Weights of a small transformer language model.
Size: 20 layers, width 192, 3 heads of 64.
Architecture: RMSNorm after each block, untied embeddings.
Training: a variant of Adam for these matrices, 171M tokens, 5228 steps.
Each number is 128 + 24 x the weight over its row's rms, rounded and kept within 0 to 255. Layers, rows and columns count from 0. Numbers have three digits each. The size before them is the row's rms in percent of the matrix's.

# layer 6 attention key, 192x192, rms 0.0798, rows 77-127, columns 160-191
093:118134096114210108142138144122122122157120154162138095145098103153092113136131137146141127116106
097:094160136147147106127131183120118177107117122124107111180111112115105110122140092154169121159071
098:116132064135133135135109114126144118127192136107143113105108103124134113138124124164120119131146
094:103111089143203124099145169119149153122138147147113109101145125128126139141105102137100143134112
099:131052110130153115107137117120126138157103149126104096114125151125116191098129155144118130115129
089:124119155126124096158123093088099077187111083151065124170121186098097162150137104131138166112123
093:148157111154135123120091120138183133113139188091124134106123082188110068148106119115117096139107
092:112140160143149105135127125096193132123125156137116137146126080167149128129111092129139143165135
099:139129144130129111118139123129092111137115013139091167170131184135143144124105134138140184113118
089:101136151108143129150108103135053138101125080146077164112157136099107182138111134103135132115121
083:131128091131114130120139111099160108137076125138144154127144141137119163137144113104136169123150
079:130170113125148099115140128098163131135152112134125125110106094147144093139094121123117088116117
086:120135096160148148128135135136143115131111167118078092122134111121110132152131113134103105123128
090:106098082133121130130126181133160170099167175084128113075172102136141119127133153127119121165119
087:114105162084078138146137118151076164112140082118132173166115129096112139088080152149135145145131
094:111158102130097099111133114128137141128139147086150167099155111133109138099112119123090096122169
083:116119161162147102117144142090182150108176158127110083143106111165147153092100120126149161140150
095:137136152126156134144105124157116164072151108095115170129173109107162130116117144083085151145137
078:093129133147139145119081135139096121119120086118126154161128087132108148107095117127094149135146
100:138127135144144143122139130161099170084111104120128119133156149179144142125143128104129121092057
098:112115128106090165157127120149120192117120113124127143149164107130112145105113130104167097111149
088:090098115119120176135105152141188158152135135135107146100125126098136129120134130113089100150150
090:121112135114186157135129140095158119161109127129124164085154076144150143112128125092104118138188
090:125143177136120161158146149183088157094123106131142108167159134118136119119114116101134117093088
080:132103119148143107143124114102122144094095129143104115088120129128163138113151144120106135144131
085:095120125103137131110111141091148077163156111123091115146092098102047109152108124118133156110114
086:113100124129156088108120109091160121133122106123112132101112121094121142146119157163143085134158
087:108152099116146111148126113133146073129132134174119086066068102128111127130129127104130086132126
083:138091099137110073144119080123156137150103165092138107110160125134139184121164124091114130136147
095:112112127108135152113128132098193154120079098111097098108106117139126131117178133120178122143114
090:114168125080175193157112156132124161095104079136151113121138073112120124141084132103159154147103
097:126163100138123131100133169131089153155156153117133118112136135151136127109110113159136118123081
091:138110127114158117071139122086178129148125139140123105082098116177120145143134145150124119102145
088:141109098097150152164160140101136183146113136172122084131136121169129164133161150094162117117098
078:070072139147151120099158167088146126145137147111137113129126146091124114136116114163118122147140
090:111101170134110122136138080102132118137078160089105090117143107146132164139146129121124103121150
099:108128155099075113118150132162114126090111106135131136152134132159106179113145121115147165124103
100:182141148078195094116160143119071121153135065157112113127101186164117114128133136151180152110078
078:124101137143178102116148134105160140130116160128121085144127125186115131151153131097116128128117
095:156168158118181137131105141108117124156156101148111164122133155146167119133073113135143119127140
098:138146158142120100152106147147108101135179158093171144152131073124140094109108120115121143145160
095:137142120143090094141104088119163122131132173103126113133127117117141114122143143108117110138132
088:133128164140101134133099112131113121154102134117108155170121156078142132126113082111088121157164
087:143133054123160123126155129159115147105106124120112122098128116152116161111146110148154089103113
086:109161160150178136143079120119142136102141150133144119117147082130102141114131147109101132155143
075:120122145112134144187155147138081125114135076142120136150100121106165178162094119138129125138124
095:119142136110086134125110112103115122108118098120118150164103168090109126121117111136119129136119
097:107134119167126165101155157136153161112124143120132103119168134127111134106148135194130143124132
087:163116156137110130131160133111077081156133079137114143182121180126107168126119103147124154103122
085:149134185073134110101074170128085122152138094120120118127098135130132144133098168148159141125107
094:123124169149121152149136129115150103122103119118127114188142114154154174072139144110144144127146
# layer 6 attention query, 192x192, rms 0.083, rows 78-127, columns 160-191
091:140122155136091105137094104123124172113096173089131136107135138113087101140129122096131095131088
102:120152145112147170095159161120082120140142100138167119123157179139145140120125100122146109132137
100:127096121144116124136120134175087113134125128124136135117134117131119142130140149068127133088120
118:104102126153132131142087134128130141129117160108130083138112137109094169124127116118115108108099
096:099122112146171085160099127106155121151101099118155116133139100122109131124144105153093132125157
085:135114159113145130116131122155071128138152116147152155131110157150163120119112140132127135118139
094:171097098132120106148125152149145144116146111115150179138143126158139117133165142136111103134143
089:080135107132120122121103107136139087140129124112144114105099061094086152148103131129127150134145
092:139143105121106132131126117147131118135092145136123145093127105110137134089105132144139153109126
081:188108149140135094126161161159139125095143132100094159135182125133120115146168147123120123114147
094:143165131142119174138143116080119099147157116146157147140135120137129130100070075132129139147156
094:113117141097118185144157136145079110123125096109137163107134150102165137133130077159151143131141
101:124129148133097144123127112159075115142143120143146127153142159135132155121129099116119109100130
082:100126128111142160128124107115169155156118127117110087122085095101077122157101133142140147141105
108:144119189110120136129137134140095107155167105114135149163161141149147161146151089144134119052140
095:135163134119134158098109080083126121138169131124121155137130136128150139146123109112132138189094
096:129143134112086124143144114156140101109133137145125142133130096085099150142092111164137133131122
082:163134160133099102112142158127136131120162155100136144101118143122158165158104135168115130105108
095:102145126139085113123066152150121103127109109114084136119161099127161167133132081150135145102145
101:109134147139134109143074133109137121109124110147120123099102125115164116137167078131108173151129
096:136141118098134153114092124132095093112171160140155158101124174140117104119113098125102128163149
097:105146126107121141143079140098147120114159114129129129099133151114126144140137083109108139119132
105:159116122122123097130176123160125163133146144115126160166133108131143102161109154161158135115126
089:135121107137088117175135124090148094112089123103111122145183109108118156132173138103124105139129
097:145163122107124120136079107130127147091144099136136104100121121171152105095166118128119139129115
104:113117100132129140126123115096113119131083132132096093126138142107137152142151099129096121113116
079:128111123123086170187100116098119139107134118123153127082105110156138133118172112111100132131186
087:135121134129142104146154122093115074166141150173098098136132123133140143136127069159138145130129
095:139115148138132142171149113126118130127086131130137152126167135122133152091097124171132117112110
100:152091136128119126152125126185115166096114135159117159141135076113126119131137121123125135119148
098:110089133095116145129159170155143184124121160148123115122139171115116133153161118103119118123111
099:088131135141102144130087130116148125140144123164081090133129140125098122125172113098107153160137
100:130088105122080114145144120167119137109112159151106168141127095083129133109129139127100123134095
088:142151103152083122159094146120142146109084159103096110121160120158099106138186150120152141138139
107:147097121119167112152141133092181146116112138110113089120165117137125124108131168154117087114124
098:155075122147120119143124131131117143142126167077117176085147148072131168133143119161090150123116
097:094102139133123128148111111119102125127103136102120116139117126105075155072113101121123110106096
083:165112099141124090130135151145148169090090142096098130100171149137094125128192163105113092121110
083:106109115142141086100113101074194105141151118147144086139117139127138121146129121108106116124174
104:162171154095137124120123167105161136143162107121149102119145140176147083133137166144168091139109
108:110163148091143157117144108107124097157161121149136167115119128140146104131101126150146118147145
090:125143125110138102145125108097172091169162109146123117106094131147170127157107149151117175150150
096:117051143098112096128174131128103130150114114114163133141132136093119150087131129124122110090123
087:123156129103146095129122126146092138151143119133160160157066104145157157136137106155152090149111
077:105121146154133180117076132116165180109094155084121134129145139125108119119099152143121128124102
091:124163141105132143134146105108134122156119133133142154115103110108107145118106130166140147148146
093:111175122115126178105158089118131090121135126132109122123107174122127117104113101110152144171122
088:120089116143132076111100141083158156115115117097095105129165128133131126149161158135135145109121
102:086132140152130153135110128120153160137116136153100119074137139112113100121122124087106147140122
092:123130117097137103103130134123153182115109128093115144124127132121099121165143147190150114171069
# layer 6 attention value, 192x192, rms 0.0749, rows 64-109, columns 160-191
085:153152109135135142115117138123139195112153105092126131143149134079149108133143075159145146127122
086:107158092205100101123147098103119106134112132112121090129092148114107140130180137109156091145106
092:104119128110107126119118123101164146119097123163147103096135149132160124156110142163141146126104
085:128118120110140148153112134129124139123121148131114095122092172119146117170110128143110132139100
100:110136110099139142131094114137148142139166117155127123142162080135139128123125091155120133122136
086:161139108111120171122152117117174139138122107174110129119159108122095133105172172139118147118174
089:089147150172124167105151106144187133093166100146123144146139115131128142083126096082154167103140
089:118111128127112100153134158142131117139074129144102081112097168107113140130138151136141163181129
087:123129133133154154117099118099071129133160143123082144114096112134102127152136130154106121142155
098:128129111119162124129190111141139112183116137162134119094104167133137135116167139113150126139135
081:132144137132121077145127119117123141093174114065138165137099092187118137132122126092147098155133
083:127154151144155131174138145093108126133116117143145135166164109129104144100103102104114107108137
089:121123134143127142090170129105141141152119112164157147130151133104117150138126117156131134175111
090:103122172091162110178104140092109115125140144104125155131152109077162148125148108127150131162137
093:147096134109143151133129122117148101156128137122105112132113124076115107117096120107127125112157
098:059129147102146147109090131130180145112104133114117087079110116095123115137144126145144125152106
093:110126139081182097152114150139091137150120111172131108103086116137142138131102138137105102111112
086:130088112130131121109171087097102114140147128134138126116139102122119124140135191112153131160137
087:107143151107212115128117119138160127145185123139146197137104131162145131142167133113134116165137
086:124124115119190149159109111166117128160110128168135154130099111164140091169104120144136116121116
086:136140094116151119124144119108132162140091111147101082112137059142131133101151078119099142131134
082:115119131121147156142116104119158122125100155136140129145116151150121125134107120139114120140129
091:109120150111125116138099119107061129106187126070138182142138130141150121131104126109138151160100
080:130127109105138182121072113125132127151161135171157129070137090104144125122157114123113091117085
082:070143126103104116101104140118074167110138144130105157143147113117116131143151124170146131130142
093:146118123140100131087147121143143140123136108132119136104162110119113122122146146072139159142159
093:161157137106138152131151100130142121120165115120163169117147069152114172131145102151137130128147
079:110141172112112115143126140154099118132118112118111133122168078137119128144089163140124122146136
089:176125117140169139138092103123133104131146163153106126117124118128131140116086136159133139095134
084:145124123129126116130132140162117094159102119159122137104132135091130126110115079108132126133137
091:140137123127178108157103140130090141123102138161104173123144106164119145132148119147127129141072
085:135122133130159113154130130119118150120148153127094076091131129163109105184111162149101108092104
085:114141140098114136101146130135155119118152116104136093113123129084083112164102136116137123097127
086:127120140101115137125068159137119150108145110129135155114128134085137123125163135155141140150164
081:119144139114153098148088144126112121122179146137115132126064159176133115153166135157124104142091
085:155140094123127141046125140115136118103126125119122088124138116126109134129141159101125119120153
088:096124101128102157116136133135164133103134148117145112125099147119117137113172155143130132131125
086:124126099141086167094104096131115124157139135140132097155104131132108093126146193089136176112167
091:144119142142134150138175157133113118156109130103127128137108165095091142099157146106185118151143
083:087146112139187128125122156157102121148149111175114150114096119145124105166080111165114145103104
098:150104122113166111174181110154117116188128132165136162084109130123112146139135136119134148117148
086:121170123119181100088160135120130141120143164127089166104113117126135126134130116147140150160151
085:127113108076146110128093113122128090124116143121138162129102130139142145135121130119164107125130
089:109123091141147114109069078141190106133172138122149113123132146114149087114178150164136133151104
091:107095109127103143152135129134105104161110167114108115138107137075096162114126149080147156131197
093:160102137122160112151186149128120109140128115098133151107116133118128102134100143126142134128144
# layer 6 attention output (transposed), 192x192, rms 0.0651, rows 64-108, columns 160-191
086:129171149133133151102108118120100120173174135121184179120133140145116163109151126115116131164113
089:141092160103139152151110129106119118135132122189144109155146068130157164133133124155146140123140
090:143147137081113134116101100108107112146120098117143133175131116122145140084123091131111111123163
087:147150120098125120117103157154123102123121099137124158195176102120124105111153135141122155102117
092:140124116151126130099145137142106146119149131136154138097138129130097124129134133133119130134114
087:120126157158120137108091098087120144126114134156158172099098135102090085094112133093103132119120
086:124104125100113118084099105143127143150140124093122166092144115161118106108122111143144206152163
097:148155165067127135153101117094127105139087123141123154163085110101180121113149086155128119113096
086:142120067146130132116154136158117120081159124127104113085154140137111112138132151090116158131101
091:127139157105107145142111103082126129142129126139117135140113110107159135111119103127111112142141
087:075148155197116139131170154136117105128155162106140111118168123146079145182130120148107110174110
087:118121118128158118138180128139145125094150117106139135088119140111108098169097157155179134134101
095:110105136087136182131120140116085144117127096168145161124124143119168146084143098105133119129138
087:139133093148135091130166129170126142105111151115140109095137155148114089159143155113101140126089
091:149097077094121126128117128156118144087108110144142126156121175161126094120157148110108150079095
109:129146133057100127081130107145118087172137125116150121158157112165137139131121111151114170121135
092:139139128145114138099114139167142146092111151128110120129121114132153118148111080103077114122125
084:110099087130144123126163141149167147133113150149136118166154168154160082123195094103082144111116
091:100130135119103134156133112119087143165176135130147121148160125098161130100100114149104090132115
082:139133100102132116109162091143122138090170103136169141132167124129109150131118135120173155132125
089:146134163163115084128101127146109141139113147148134124152126114146109134142130088139109094137164
084:135145097111117123101099135156114122140140144086137109129147121114126085119109122130112129139144
091:114151098170125069115167137177124180126110155126104111099151115143102133187128158121123140162126
085:113117064136101139113170115110106105115187137093138104108161147104124124131132158117160084103161
079:143128125149111119133145130125121132093130126121150142123147180143110096121144139118129165119095
096:125132161124104099124118119130092131142156098112110149139087148103150139081144105125137161109132
098:087088129134112150100125154119125168120094126119118128080140145138150123148097117134151113176138
082:151144104147176104104137123107134185121134131128139114117121131133117130094130150129154154143113
085:135104099142111121125131143141145130085108110135137123116151154139122101146142160103128156090084
083:140130117118111111164142127144094111101130150137116148114105167111183131124126136128183135114123
093:093140153182153138153177088116133118107166103113114116103111098106109139101061124126138121143128
092:140143110145148144122122128111140100126155148118125109146136105127128120176137109153107126098155
091:132086085076131121113129143133122153193133134118131101171146135132129165161174151148084158113157
089:124144110163136076115172126138125137144112128065135139121134136171083088160134119133126143097117
084:147161116146099086166149086120117145108106115075151113077139097088133153150070160148156163119128
086:114107121151120115136128134123119189134143107100151141125111122113089129135120097102109165096128
087:120155176106120176119143072151110059167117130142138096130142110119133147119116132123151106144138
085:163102120128123135074095128113125126115107132154135153138078125137140098123153114114134131100117
099:126098151099142095146131127138116131143089147173155136145127132126170108117166107141126130120070
086:150120139107099177110117108103107179117148132107085146134136109082136141128112135118150130146112
098:124160152078119133127109122091117146132140116124111096174125127110187135125078140123116083134113
093:091152174149076139110101111093142113122123129130105140126138135163149120107097127125139145128107
082:125157111175120122129131106114139126149133143130117055118146148093120125141121151109100102096149
089:149112159110080096099102108160093149137138123116162130135130102132106111097145121111114154105132
085:146110099113122114147139149125153159102118113159155153123119130137134106130151146122114172116078